Weights of a small GPT-style language model, trained from scratch on English Wikipedia: a variant of Muon for these matrices.
Each number is 128 + 32 x the weight over its row's rms, rounded and kept within 0 to 255. Layers, rows and columns count from 0. Numbers have three digits each. The size before them is the row's rms in percent of the matrix's.

# layer 10 MLP up, 1600x320, rms 0.199, rows 236-279, columns 160-319
097:096160087130161140128076125180182080135098093122166087111128141124129129139114138070160131161095118087109092165111131118115148125164082109177159131110058127129111140073135188144074113166076133163142168137160124117170140145115131099107081155143091173092154154090136090064154080088173151071146077107102130068166146133115166157128155185165082158151079150154147130130188123098069166148103112098180098173102130188091179131118155113164108192164127075159120140114126118053104126124130153
100:143138111122187107153097064151124107093097124109100130134137071106102162114137170093137096153136168077124130129108124124112094093106150125132152105219121081028162111103146183161137121120157089140183063157095098114191141144074100145042098089130130156137164202066088079120072123114065113121109147168134155111156171126173141124114142048129149131124137115061170129123103104157149175142103127156111158154085101161059092142167110111146148152181116101115138178118166114093108185091113123
093:108185118128108118123186177105089125126121075112171166129128141141129131045093128082123143143133110073141101096111115112153109133121119128164103072138173109162169173113068094073108147096167146136150120110115161142171132161058136104189170131161193125120172119118177095139131070133158198129136114092153110098108127165123150160118123109072148118099143111113119096116087132133110143066149173171062122108152156073196175076162083108153143095126145108167133095122069131113134121090152146
095:098120101148099169101140164081126108068122080131115134120142138175118164126164201094159112099105036160117155073117155144199156094181114189163177091166149082094163112120078111170175070118078124106144152127113167178140101117107143125136148089142160162119095126142184134081101152122112157071158160117168119141148155095172122085075073135084151136131098124129171165092181144120113104137145071132130078122081165191127128128193159114150119135157063163136098105095055129129100121117078109
102:122114092136090118131147136164128105125208125078082156152119128168085194145201123138101152187098140148188139099082100169098127153162153082155186118150147100172142047149133155105097155136146105161130149154080116108142140094153126107172097130094156085084070117137182155126095138194103129100108101121073113144182093093134103128162084184138103104100146086146172095156132129137088141144146066109166174151089147046136090065123108105152104097100124137102041144155149190104154090088069105
097:080188101148084154150187178100118110172093105103164126190114124171071186179141133067091144165148098152144112076154118165103109124124062158138054145086157145067117127119140154155124090088131104109131068156123136179105153168178089102151105143143124048165102101076130150085173155089122090136135124089096108197154107149098111121108109097149145142129153156173117120089136117107161069132094146126115142151091080138119167160141119114128081172137155101102137122152157095137154106070121133
106:138191140150100130134065136164100148131122185139094123140118120127084082108156147182161138183122144138089188114133119094131113163114167156144194074107078127086146153124184147076099098110112165102109101129115147123134125120087140205178104117142153121162066108150140126140151081175134104162139125097154202133119146147109096111129146163092102110113186082132121127141137167107083100073078090151108153125199108107164136118112138133112135107147064172161090206103140132139162107106146141
098:145100132159151080146081117085131167151208098158113104128118077188059110157146111067139149134157099089129126119171154124173119119137121181163128134071134156156112086187103144098110151118134119062160100135206132146100098160144178075111155149086096137173133134090140120180133109163168170126119189144089160170099177132113070170085124100133113153162086162075154132092121143106116118165184169099121126129080129124146159138069116112115099099148119135112112116071119150186120132125178148
103:165132106120143125121095147144147044150099193145168134112126129121149132192081094090173135106117094102143119126122071134116102092154090102155097135129158123129155150164189112128123086115191115097142129094070080178103187126132169103164149138164161078120068088204101147118148087121199115127156079135157140177152070056119110085101136125143115184129132134096134159186130091087129153109127141110153119089071095118070136084091157177163078071149135119171085158147128135123100172165120151
102:126128087150186152148188117128122163109114059115146122135116153123133134144137146115110131086106109137102211172146136099069126157071096146148114078160112153175094172161153122138096191125121136172094125189094192114156146103126132129151173106061094139079118126108064105098118151195134171188157154121127115090129159110170141147140035141127090127205129099057134157106153170105143110097177170091108085093103149129078149188136129160128179110156137135203173131099094123135171178091087095
096:141116133115135102098156105151125104106139143118158125137159139179100087155163092070122106094145123095164161109074143140172066162222151118144108151130106113159185146169148133126149085135110161119129098075103145091094102073166141136135174112099166101148100131145140139158151163113195103145133113151103123094092139168149131131113133131157110057112133085152136190110180064128133137118059132068121135143133165115093089167119162157169173155130130128179133092147064092140157141145080116
105:097125081110110112133157163147102185128136122115129104122170155141148161145141082030150129143121146106124069092120148126127143081116150099160165127128143114191106081120131130118157160123091106123121135171197139092180151191147139078052134086105129160116144134047151163160099096141177089116157188073133152125129103157101136119099118178138104139124117118132126083142069174142161105201159195081125121143143182096157103114095166144102067116214110110084136025104132145091116143120131158
098:148150146095138139085164111122090151130125140123120130121112102150141057051114211129132141067145129038144107118141169152110119177138100127092135140157143132149142153090158115092182125117121179093188114104139070116151126135139108077118129181133142070086151118080207143057088155086129123123085139107125181127070175139166157083071204127132205191103137160126162189121072116130116129143186157186161181097113131108106100164160126146124114163138154130145110163152084135117139146094115117
097:142158140127186165158140151145104109125189152174135134110080126000124107186126070138129099121120153144118131169121103089089122118147125158135129133144060151182045173109068165136149191129133148161116189156134143163125070141095160143112136126138133138072084114111133111153142135103126140183145138097159089118132156097056136102154143075146177116142092135106122086104110146156174149180098187132133156129126073186074147170071180151121111073138129176147136097111199164120122138113134147
091:115131124123113158134150129091129128178131102127112110100159094147119088140061150122128150132096117113114133138159121172137134126092104089162163202128097129110148194122098132148082175134098130115133059091108159128134136127132145046157112150131152145114149081155177140143112169165106195138136146159144070129115084049148108125221228181116107173213122124132102140134093217130126073140126140204138121097177090144086078143117144150090105091102175135176090155183108152124150169128089111
103:152093171109189137112110122162110144114155136115124177150107100082140135160190135160124102081094111138148135196172154069099175156095082116144151165107091121125113106088129119108097112148151118139092121105144091084111126147129144090119069116177174150168078116154092129230138149126126064101096136180118124137117118148132137103137107093113084182149122212146166149155101118100102166167115075124106121106061107072075135123145091191104060174111165162103097074157135098170124134059127160
096:104122105145171099158130175210146193121162107145147125091127138123151166143130173101160108156066089100136145177128140117162125111124131176132110139108130201096153168091111103096097078125138156141105091185126088137145163136058130090175125120180169145039150119125087164135102153103150148099154125150128064137163087134135123146096099131118115129186041109105101137051113154127183111168119097098109154076137109143192092166167123108119090153112093196118127180118085135117113157143131073
109:094096104176109126124134132131137103101091111122083148090157158120129123094107077141113225175126120151124079167135092184080164119138131162114173095041153151111124153140119111104159108162154194122137134108139131165174087150059073178156152144113137082146061138182092096118173129151129185093106124159095113120098096160117142179187092149119111110150086135171194126141107109118135097092120109129149124133113198136182130095123080141158160071110104124137103153139156070131095086125135092
093:140143108115151141132132137131090095155125151146129208098148147150063038129142109146134069129082141151122080098080116143121130131098216143089091192135103135095122183117099111137059068107137126135130119142164069143118098114152105065154106153135119107158116159090089188187153128119131159112162127162148202104138110080148110144173177166128088203106141119140141182135092110134172167139156144062135180135147121176167173087138115181108117110088119134184230102089097136143079084144087150
100:111161125116099095168172119194146166142122128141134116206113151082132152136157108165087121129100059128172100104115114063086079119154129176145114171156143196166122127145113144129063126121155099119129186091088115133072117119132183157119048107093065139170090112146105115170085142130166119136156139139135077201142157154084138158082117201084079133082137206085117182160099105169117127084117098168167070077118155149146145114139111161158130136091122127168129162073137149104151094189132140
100:125098053111182123115134137120199152164114116150155056146105149135095104095124132127181092126137129154122114109125132093108159107172126080168082112100128139154162146129125164061085137119114170117141149143088159154109076093119116129105125091129113092156184143128094181182186119072114122135102150141149074145181134094201162137134171132120153130147138089101067092131108137075113135182109162153112140190164133157126183071126124104107115137140089149120179082137148072124121100119145144
100:150117143139124118099137128141119182157103123157157142206073119173185141148126148176123198096098090136176120070121118157169214131121129134164135111180129193146098072129145158150089153158119079139149075148070155121118102191064164136133215122155119170115137134138141156143130131118106145170172132156141091095126126133145093169118117157152121100194183137108122082148193116110085080137123069124136091098068076133137138140087126153144149121181141138142173108144092101147111157175182133
106:068170153119124145156117075138104203105089118124115127103065191156131150137146160120138132147108200123103101121093185121132149080146149146118145097178115122142145174134086109084102157171056096122130054098100189161108138140139150078159125122093182169102103107151107093139122132119146156154073165129072128136076098155147196196069127155132141139125129162128145132099147090087095088110145097125142100139148181111108119077167151124070097148148120100158119166136031086155120148127061174
100:129180114101136106119147088126119176133109134126098150113133123164074158127170130070157193095116131106102055159095096080191098092112189118102143158067179099116130058156140144079140113095136134125115110134168170109181118060104151116098172134143144087138164135139131101187104089151095085117143108146105146159111078080128120183150148118141117126111105130136102092219070116157105185117159084142074119107208113099075120142100115153159116141125056158111111132164052103201137153160164089
105:115152082140167091089114158057127151099094101095154088109109162146103110129131142117144126088127162139103162157115115110170186066143124068109178102139136124155084076112113151059144113105180133072145130148106137132119102150141094072189162160107169067158115133142177144091130147133127216092138137134151109093136111173169139133157118158119157071139076078141152100155148091103047148126125155153124060165095142077161118165175134136143136143164160061136076220139062124159101107142098118
104:153187121154167082083132128096123077123166160186119133082126143142117166114096116064171122130110132120113116100095160126137109096138148083094063110163137137107145154196140181040115135127150136075088114104138129114129100175146114155120115124057131156120145069093084121143096100118151104160107108173137138122139106147125153116099148101121089100121093085034067116059105130107088128198133128140098149130111112125144171094127179135062089113147125116144112107048125075181090149111133165
104:123155079099153111134102122127164093132116115108187146128130194142159121130156108118137073150133136175098104095116144092133137219142102097199146100132178182061119101147162118096153184141155192089108105081126100123150114182142093150137132189122153093084122168187090155155160097111137117134096104115166106080142144158154144121112117075165070124154166161136129094175111165111172105145118119096131113174154106219078108169162123137104077120129117138159102168086145169160120091114110117
104:127184092117156104116111040158188132159151163091164151153158158121109133093115158123118135067110134135141140105087129112083110115057093106123134181108118150152079103113128138121101145140080166158124085145099108123164168067096139113168117125143112125131085078100158113093101138183217100112144140142185099111126155212119100178134065181127155104214170098198105108154093163108151054185185138112153142092126115163123175163003139103129030047147123115153124103179148119117121144155159124
103:129120106165139113154036053174229093111215116106152062107088104175154081124183113148157152191087119167141153094108095114149164117094120111211146127086118141099080156083105171112106122133156178101127129079151102118122148132100157098134114128138091180095115143174095145137092163123175149094127145141105155070155120131181117174106131152079183079107138103097152149145137122121158130115134093150112117114128107194113097149115045138086130120180152180100140095115124140105092154098167084
097:174068100110094082150102161085109100113142133205097106108106146112176141143138101105103159128091135118145097154118147122134157155102138096101123081103121145060131151119114122124083178141118110119088129158120143081104139101140205121074148187127126133099098108095056106171149152124118168082066095143156125070133133146116131131103141095124122171141096085141090136070102136131103078135091141124179191112132076151134177124162179142118154137196152104158078135069120059165128107078144115
094:118116084174160140134171123167099063133167167149099138158131183068136218094110077106063122153126067121119143164168102101135147138136138214161111073103072137127115116144171119114136155161134156141114134074140144071154082113149171134118139107162173116132119119155117136127147122064153150099131107131126151132146085151093149163186137112062096104151125126146140127121125130175174127127169101114099116116115132118134205092138087082098141110075089115141115107125118152049090150128068080
104:136116146079091082121132170156140171141098078114135105142118084177039100090134160127158100132148103103198152127123146135119145078140176167153049119106110068123147067123107116116110201085125127105159167128122141079134119149124120135102146126083157112126208105121080070211184114139155187146061162129157096119114115080172110106142180155146153101142112100160165050210118058107147129178130107085151099126140105152081083168127198096147132140179131118128110164150141142171133122150087071
099:113125088083153212129145127065180109082149125111161165101148118092171085110135090099125090184158181137119135162133131126066158096139120133151087175090132105165108188110145103125131105158166123144150162142073132139124146175079117161100121132129159104100127119111178129129074142148118103150128107162105118134094127199140173055155117061115111085164141105085139106074135156176171150147126147207144137137117181217203167127058118148092113160119103049128135068107152146116164152127115053
101:049095188106136138117135153122113142147136108162124187196139134085161105104112132136141126036144053173142127116168090096109142104162107149112140078185073110145096111139163137132145115119173190099099147128083128136134154104161142125065133126148106119137130146056107126178167087175078129178144148129128125087122110099142088126125187114127189152114137100097143125119157091150152145132160141147103092148165122132144117154125157120135162152071130133158109057050117085103065187137168077
108:184089103162142131080143098079121136131080113136198161131074086173075116190141093135139090117107174143142111144112156119104119142118125117099112127172148097098122158146109153112126173124112047107124124083096173137101105180092109149153104142115140094151170126184146158108081137129132167116129103135122111141096143112107097124131083071095114127113136114084116141146116126116154092139170151117106144094166093159095128199124086091168117153155194153119079084172111071101134108172121168
099:121127114128144157126194105134134095136123100168079158108179163131140132114146126108116087145131120056150083155186197067136171186108156176178160173118146148092129180086104149118112061120141092128084104119088068129102167174121085121151137179142184112155108149093150107105097100132131139104139125095114135152119134146134082175117097156128161136155110098083098122149101108166111139034133139144182118164099141139061192132109138124117171149161078121143149126108159104113174124153122124
112:164121074157140132120122111103120110104129129165133161163131164117172115099194117108127110104116114148096130133147219149100140087108092098109147060116115052163136146152128134108104127090184163108188125095096155187148118118126068113109134102146095079142113126123130173182087200103185096163098123113170138150129185141149121122163104138132081159170100154123148149197069148081107102146092114194161132137099107097142088118136157150100133121091131117112070142108088091158108164141122096
103:100133097116111130102162063178093119162186160083136148111077156139141149118078112126197097165119133086144062132104169109093096156189100083103112127136178111098104105103120126106099136070132119131112115089124115077126099152150157080167144083163206148087152153105145163156159222105142140095081114122098135087194185178111107113116073154084171124080093172132187141127118130112197118170133113084143146146113087134080120117064137147160071096104115133089101089097132153144119124138174154
090:120162124126172132082146170098157162186107146101106145116094106126137126126119094102114168077166153143076182093057111109139117183144096185163123121100118150144130148126100116116137117141144083075152096112072163183118099116147125128042208092121149112115124082134156090096102070171144134134092132119134141144165142173181148138132167095095145107151075157183107166138156144063127136129118135057169162142103110137140170100147162131170125128131180148145136135124110143005111095114160143
096:138157160157179184156120192160115167130117106077110098170139156081103151114146151144144106127095147117148151118155104154140117173176088204090145140143133149076141103125117179138178145103066110115080114096090099117135169133108095140144086134117143083173108095120113160141131143135127166186168096147150106116151104139139155145097158093108150192172130106135123156124153125100135121133054117146098077193145154111108113146137100124173101193121124090187106118102104194104144155130125085
102:132138134103108132145170170145105052119139097115099174183153147119132147106093148069128083132157123172145140116111165132129079130119110159146163148215134077136138100121084119134188145147083174101122099144117052108116099139141090206140146115163118150093126177122103091094184168172098145155144166096160134071167133163105071133156210085130181092109148110034153081163156138114125183059102093102136168120041125149078112097078093123078124150141139112102145155179166100149136130113133169
106:130072119161162106101138112104121158159164121108061126136158127101134162128156112129125146123096079117090151095127139118121102120128143081111136146158150130096100132121077090155105159185144132087086143115099119155165111126111063111201118087154114080130129062111175133079104112141086121128102102142123100080114083151105130093169043140146098181162093171096178122102084093096051167095205118148158149146068200074121138111078108123119066122124110137152059105090123130141179139087164175
102:145148152066159112070114135171129140140155198162116112141064115187167130149165146099114133109161204188153089166138079124155177134184134105130086082116166140200093152091154150126044102141120088080150168120099099060136162175114135141196141210108065202070122099109077123139140162162141156153177122173175097182135172132113103129129156150120114161126120133179160073175043128157100116136068126126054144120129141120150145106069095126115124163106122149108145094156101101144137095141076124
106:179115079142103136107184108129141129118124074180118128177109088155174131130106056099101089120155118143126068138102084117145129116094147085163131185142164143080158090129169143171128174161120075113185120144102185159120132104130105119109180121096138100143093092125116101149157158101142100108119151158171153151133110122207103194115157124116101097117132128102220092117151121129110126094147121122118178146085185103059112101189111078095073109142154095135152174134126125143153134165091158
# layer 10 MLP down (transposed), 1600x320, rms 0.0881, rows 236-279, columns 160-319
101:091193103167130160150145144103107102191081112129108120112133157079185114088133099120112147158111095117132109120118133165140046121175181107134136163113095111073149068132113154133120080170170122133115192147108140114072183092115139077081134161146089067118108123119153074197112131101140123139151083112073125188092132128108173146135139137106132151142128168117136051090158183135126084180129108106122133125156143100105128160119155118155082116201084139096127166146142115148174160158144156
101:101124147143123110127211118110146109120135163175145111146175094113153123131089173083133129118130046117151134111157190148095106116115159139110110095120175118135145102199163136112101078122201167113092117143118063109117135081049120154099145100152154159144099115095126112129181141086111115067135102097164102078107179128149126130118150118127195157156177100128111203152127153168094087137117048106108091139093148124071147138147063174158146103154144169110137177096163131101139181179156132
099:072138100125074170116130147191055133144145134145093146123127096132101165109103149143087132141109101060124110090142142115122116112166067114161144138146094139178132115132127098112140101129117163129120185138112061107164119110120165160078149103116152062150098140112079119136154144174065140195194141162094116084151114078190144143160145133131119114139178138117058167131166120090145186113143082091138180123142125091060173186142093140148118168111115189153080069086081118193129130120130135
099:163126116122147147145145117164071196159102189104125091067108146089139132136096161152149098134101157140107164164162148085031153104121116136161079154153111043105093121156098148199200106097106196150132173161145090110023106167140126135099131133121185153130180156136167154114106153091164133091128183118106145185151189140159172111160093121091148122162099112174130138111186097134159125170124109153146054163169152151129087105107105179047123157141174116150083117120118098160106087149098099
097:094132133156117158196174159129136162081125098150137080111152148126159119187111107137105131085110110122146084128159057201141137113074142117103113116170101166184143095133115059161153120152079119121112132099105105067105117100173127135119109117112116177164115135167071129122167121155122118153049116170120100172095128153157164162106114143100147112160139126192102137113089116164075114121066158159099131115184153172136091101098139067145157095149251116165169178074117140172117210095144138
102:151120125093119161182122088114190087153162148189169101153051155145112110163128134168111133120125112151116054099096114145122162104125075158104188169056150136124121092145118169129154125110112061097098077154033077135113116160180178154133102058154134120103179162144097040094164116120101121179190063178112134075105166152141056125134159125159135125179152127127121111112161167124156131112105097111148131167095178127155123153124124085137131102153098117101093124172098152121119127107135107
106:139073136143127087155124096093071121139136185161155190135136152121110114181180119061144128129076146097126192080057128119080070121100116142137151161203133154100137122105146164144119140098108179119112114150160169148141129137106111100152078095102119131149131125119118100173122103139148089138162126111175190147103136110127110189080106131148106119140125099155100122081166110071087105162090163148122110122083069128148187164116135180125173127150100219155193111092119118108140093140114114
098:139097098126129139119104153110133106081121185089112103106138129133063117142120161163164143053119116128121151140101109130148125035095149133170089165163107094099129112179140093198134155172156083117124097107112070117122132154080136131126147113078112163162094180140129179151201165172155156124118144166112140101102170198144150139123113118109120113113131122171110079157169121154158189162138167141122194073139095106110146122126152119109110077150128121127213142138050066126151155101161140
100:156137135126108151188110151196192128166131177155173138074147124139153106172152076099149143165182098092111140104198122101168107098077104038153132142123188083196134192126170117126093151118171085119038163109117119112136129126123129063141148141163080103169071136096102179093184114074129114095141130162106084095098130158137170146104187139128129083066135110114171193150079095139118093133109092162179099152121059134099095149150141143099119112113100129121113138088130140116119075091111097
104:154123145110111067252134103146131110089138105125136097146138127070155106071141082087102170146070166110139163188135120156159116079124135114120139174173145044087150141166146153192096107128098141120136153220103157120147157140169161169192108133139146127147129161125120186148139088153111122126161176113137135100121123149171129091124091062123133116101160153172185133121179050116170093168134120159075093081096127120119102137134116127104167115125154090162145113101110180137148094075173134
100:201149075107090081144110090212127149122175118154096114143092138087125164126196127149081146151150203116153150115102110102145097162068165151147087155109124110112179172158116173126153080112143111085081110183192134069098139088120153128114134202122141149140158088082136105113145148156155159111094128161057169116098100090141075113173110122153137174130157064154129116178090131102144095139145119118132121131174058116108139085155173100134168115167163124146170127167099143159129139121095108
104:141115168108132102114110161075087116064141154139136113164152084162156128128121154161138137080127155176087152166102104106168159104090120130117127218189103092100095114066158108108137166109153050057109127141215143179133151193221128157088073090139139140067140107153134125152061154147182136115119182092192107117077129099129111125051103172145117187130151128103155128101143158138132112179108160115170141084164118141141125149096155233094134156173127134139109146138129110081170119122145169
103:107145116180116144156138139101176174148136091117129097074145000146136112174092114131106129167097123161122118160149185143121103138128082101114177170090090109086157157166116091167184115072069135108128183093158170093151128174121112113156125116128138067089132122102174148168106140107149134123143167176065117110140136154101189121130184116158137169101148124092186174153150129170104112123093146108154101135116114097123115174129118097146122093163147121177171175155160135086154127119150129
101:110106142067137141094103110099160160098093139145115166154187093103143146139095114088120145101128159082086156142142143194109113081115173120149098176090199123146135127167112147101126084100107155167177098148129159075123117118067107123172127206114120141082135150184124183180105134123106096133173096106136175098090148112164108103165154107143161093080107158076116179208098161141059153121157113156133156111129125159130079160116121119119105156102093084156111144172174154200132124085123149
095:136135152115132165167152157158139138137136059110160122196134168108146149108042152127044129180101093163124124144143162099134174116098124114118133114150103149193089126117108120056107111105121179176201111137159094158084125169152125113156148100164095165128135135159167165181121097104161161150096164127151107085110147134087158138173217162101080144128124168146127065149147130139136071128131094125170110211167138112066142113129082168116108099145135141219152175182147122058138107075155065
101:104087135145168139131135168092140157094129137135139128189124210101090126134124092160190129123123123143141155069150190124142126184125149058104091112133111151134156120095125146138149097144147167127108154134154078127119119149154163098123172122120124148075152075089162141130159201111160133071128090105140155139147183185122071145120107121159126146090205164177075110103084106093155109147124109166138094099180132065130100112125089145118124098102155086139127134201158175088123110129131136
098:136097119119148132124151109072165110159081127205108110116141102127199144112158079161126123099152092139104119193087168191164124075134130133118172139115121126178094109151116120110150111122048117145115078153122092135130117189082108148167119157134086076109144116140190138112119139162160079103157080113165123118069105084137134108082123168136111129146147128171175141090112111133102110100125122072159171078110109171139128140133121187050151089154145123154175139107085103125138112113155165
108:091157137140139149146117166138092126069191135154157144117122136164138103114133177101162112112188110164123099193152118170075124148128089142103107127156161095134083106085136160083106111154199145108120192133164127143136145120094179104101199084163116072086149149161086154165141167168142124112144084157136118143170101095140131142110162090104128103150139093109213131106088107123084162143062084095168134110130166121117110129085169116127111105208068134168128101107149115115133146108146071
090:097088156118170089128112131136096185212152142127210104114118086115112111104114141148138087131097090092129114145177153126222152108088143098125138111108107084122205062112118128107113087065137089151145123160182083132132070093171122114141138090161088142127120166132139176162081097165203195122185143135105209160136148119148162126143155163118062128168107183208138155147099087123098137120162062150080162128158186150100097123144156098150144100131097129119128139095137129149064137135205116
106:129147095164085113140093113106161110165146096161125159140093146157063165085169093095109148120045108125105124071166062121142187080132138131085163125104082095112170130109105156174105151068147100110109157088071112159174152133112154107134154152113146124152126120151157095141102117142158095171155129072159136163088086146137147126148122107103150107176116112127160126118111097136115133189083131127200148111069170155131112146175127082159164146099148157189200143176134063121132158109169137
101:099103157115104080101182102181122166146171171117138143109141119078118151121095080135184101158150119100097171152066124128123082126136132147071112076161160213090186152087077134120187103153099131075114139163122065166101126132194136180149084095136142117171110112114134171162094149127134096150134114190133208157094108200114117143101131136097153070116121180119069179115146105072076148144134176130111135132178122152194125145088210079135159092129100103081115187140160135079133140126103140
097:118155126138072055206090141158116140088114109123091100143090186133168114178070187149138182113148109151151158110109113145167158166137118162142107124188103111132082104116117135168114166110135146136107193112100106126170152165207094089145176132127100146129120120151119111095169121105107169135130154183145158177112154172160137098151154112110108054138100194198111096121148164098124111113088085105137071120176164156147124062056082131105069172128098155153103112151098116092156106131138171
103:136124113073118104110129114030160118091176157171123184153092074153192131134116058112167177149077172105135155160092075118110068110101122137096105127149139136138179133118143080064124142164130137111151118100118152137127116170149140134119148106105156131103106128155169097092176101166108129171157129120144167123085116178134126143117061122185142124093132148165177126072067089162115074137145124125098134106114107134106099128130154145142172117152163123229117127071111116141160127095104079
101:168140130168126052139144122144112144168119144077087082120201180104171110132145137127139101071146151174119208148154139135149161175156139183060221186089143103138145063096159145144128140107144085113143065102140203171086187105125135133137177144107107094093118146097123139102145099135167161111163120158108097082080147111113102119095111147074114078116145165142138222084124160110102160105191113132105116075129150174091122158153166114120118062186111134131127148142131106139156080126172124
107:113100136167156140063134162169106174128097135156172134126125144127170096153077130099079175114118162141089173145065126094127189106144164109128126056155115171167144109121194121131116140127120068129112151174093100145122064089149089043125120124132155083120103165103156112167095067109111140100068167066140107103121129092113117109184139139164199077102148049155153170127090150153094142115134117117170083122074131113105146151156183157122118124127182124115110100121121145115067148131108121
098:159171153100156096147204123155137091071151094151135122083141091108162051119110123105115147105150139178051133144154190192116158123146133096104086099158142172170127179134150132186137110153179128170180107105129057129171105134146102175125145198130137116152142125139126150123118086092181197147141068156109112144130073104158100146138112093106135189131175137195144123115121117158154097138182138117081095115141100112127160177168079120121103150139149087126158132127134121139165041083113123
100:119173189145117134163108109103144101141105199157171077105163178124120134118126054130157091135121054139137135156140098131097087084118193155114155122148154139178115125116107105133127167120158107117059149147172092168141122142206109112112095127154130107095122116162134130087133088156125099154111069149134158131122113103101114115142129155125125109119212083116127116178105120146135114108079121151067088134116138136120198157196097136121158163138174169110086174093104132164153143127149136
103:136051083138113148164116092077159217152118176135125131205129130131129208168171139087071144150049105161084172139172130125065091081134165144119096090161113130069137135109160136198157155097088111165143139137123105101183097084064098190217106158150118137119101163132117131052171080129169119136179155139156117116073117124109120114125089118161103103098127111135143124155086081088111131104150098122095122140168154146125116133167121118151143102115166118166161094159121126141122139085128063
103:096113111154170151065135150107129153073101131143164077155171098167167104070165129185116129161114101211101160132153108141117090121134106056160176123089092108055132124100118126065151163168127201159158141145140127141104107200128145081104127137094131163126148162118160079118128137167212099137136140141088123132130142122110090165131147146088157111120152147117092163132136098159165189115142107101214111128167132069112137152172116124153103136127139157122126101131056113089069127120120122
101:122161123156181102063205167178149122104145129090138132060109153162123129116119112142187163185181120106077105160120119171060134116079141186106070162181171145169156146142140107126110102131144152138054163130119165134134200077148186100118159120154129149131107076087160159141161115119129105062160146144120157192124092129148101066061106091094131084205137159101132116097104196153129053112102096163147136143083110074118130155127108117122110136172127145156181155143097161129125151131125148
100:148192140118117175098101150093100113151114120110127134118088073145131105105107112153138151116170083143061067092126075170129186065122161104140126112114134142113107082178100087140113138144124173127117077151125115157174080150142182068136097171119135093167140160082070149155178209129073166098081164123070126113145088138117155142065085147106134175177114129117124102126150143117133181131155118078078171110152099144120170159121150194130135148103058098131137157133110141095100148115187119
102:135201117125154141178116146125121206149198080100096128098141130099154112129170119150141076088142069212136163176156167158150098095121144147134117114071145185060128086123130106077166132152074109102057127158159153112124127118166140178079115109141140159133127093075150147161155073163131121106136122104090161165135136103126117096136116085156120104083139130205166092119137100140163132156072115165126105184067126115148188128109138148125058121094127114099132123153150200127155133105146138
100:123130163144165141086138136141160111157139091088108121187141151049113125132095169141082154111174161054122131142101144134132143107111130090089193173102153114174121089110141155151093176157146148101136130129138131094130124128113124175126135130045160105180144127138157147102167084113086079119133128098070081142071100181135104137203154146078038080117161120105134185130190119094180125121114104061094188135108146139125126103060155072131129148177085170089083094131110124084081120148181152
101:150103186130101097130144148096111159140078063136170129128060128131130080121101128119137152132038108163144138156188138171081093169168129102105113144150083105135146085102154091117139127121142177174104157147113159117153100148128119106135174145153105111169074104138067129097157068079080135114144132130130140049100125142144161176122154143141128145105129102108126130138150169143144128108159152109120147048149126184179132100109128123074063163137097111161102125133135145102078109124169109
096:115134091139105175141151143115131111124137091154204140129123164116097141088050111119163139178072136104096135144044189097161152166169111182149153147111076117095121146088081087177189132090160167151118180112134123125097129171212070176092132160097119147133080128154189172089089115063124152071125075116139162133179128121112107120152179130175089090121100143113120144071097137184133090112087125132128126064130083115169116112165106084116188110138100158131139104189095143121128170057193118
100:135094134092080140163136162154166162194149059127145177098152044076141157116084152120167141132125125140124147121115142176061124159091086147098094149093099093135159194155143133167098118099100165084110162113089140175091159121135103126150136105154140206129107125171132109156131161083119115140125106117163185143155154148056119085179116105126152135113066130131160105152097152133130169114088111082134141144164048139096186170133142098157138133109189138135144147146123052145117063161118105
107:174111109128108060121188175145133122129166136122128132120124094165167079207134089123113126103198092126144177128061147140136066156104136174108125092099126156116113123094135154102104133117142175165175094149131093125103128164092174099115076095126115118149132157151113140160080151155159139198146101147123160083117167127147143143099099134137135092157238112151152149118130148099135152131160108161075088159180111115129104221150146117158063099154194050142091147107133168165100105116104120
103:128113154106157143127141124143151121115084139109126099168083140123095067127120117106152092095175143124138105130101119150100111106164172156125094109169104114114145137137085110147104153094082121177158116128085188130080124203167116095138066127097136114110110097133184173143157112098114122132109157156079123152139115117075149106139124072160125125150131156101126119168064102099179145153118118163155145118122106159071164112145060129070194183095120157158121171178098161142129108134080133
096:102126176108132098137133164134086115154117180095116160129139067118133104093114118138098112156125103134104074107122127118166104136168111148121143099095128093112118153118150149140139077070115174115113178115138138090141161154118132130146136188106140161163130113120118123129138107131157125113131158138125097189141160111103097184143099129174074117114207127143056093149149185099150116083127086126161142122143159167150169135166176124089186200118098165031129137110157132036112113092091081
099:107160121091114093209148096172117112071080111196107120189182114100097141194119100149089149162109097168126118116148123130144150156150115146147136118100122155073168124118210138144166144098150110149114103153122177114090113111065103116157133142112182112173098116159150199177132160128091091127151053168084132071097142179086161134111167218121128180108125141146119128093166199073101132083164114113160090058178142134168113130136037130115166143083129116110128147164128082114151137150139079
101:092215157112160093107095137146114094069151118093159181160110090169153165149091132063137107122115105113166135142153157132177153181166090106138067198128060097121134059148101121148177113105072160103161134144103103105091111136106083126098126149137149094150106162137068111190154092106158136145133146132160129146131185130119143100132081151083104137093121125096150103097099128153145139178103176157135059186139173206180142166125137119123132176143121097156114125151124181108119096134108086
097:131126146135157199124122206070117135121107095117109124128089192129121136122133140169165139176085139151113068155119154148169131226136162059082150122159086155125081102153118133170157108181195116064094157098109089124095145109104112131097146107144127088140072107113130123140167143082116133081091107159105097172131082068209104165147093136142134124131136120093175129154121120113091134126194124149155054118105161123178111103157115081115121116156132095139106120154082120069143144092093113
100:126134143085120186091117131137104103129143157166101091075152105129146109158125101134096177139131167145160128132148127158179186142167087103076125124151140138179102191158186133130138116106139102130166145110136133184104123142132078065153139159130080158147095158120101088124138138173126139063115157110118071131136166124076131143089131157149129098090129136196106129125113102093100148113123147123140136180097110179140111089159148130104158142121098101135216140086103151113107102170132211
102:190149153163088122156170083057157144112156079163111153043105083169183147134105147123116125098158142119092057120153139159135157082141131079141091053135138129150167095088166165108129096141146128089082124135147123181110069155179131129155098106148079087150123146116112105103121093114115099186160086096097142123097166099107077105127156110104144164157104148097188186056059168102138148150163153139111152109174053200112142122135118072055112082142126095092137064139070117100126107093180133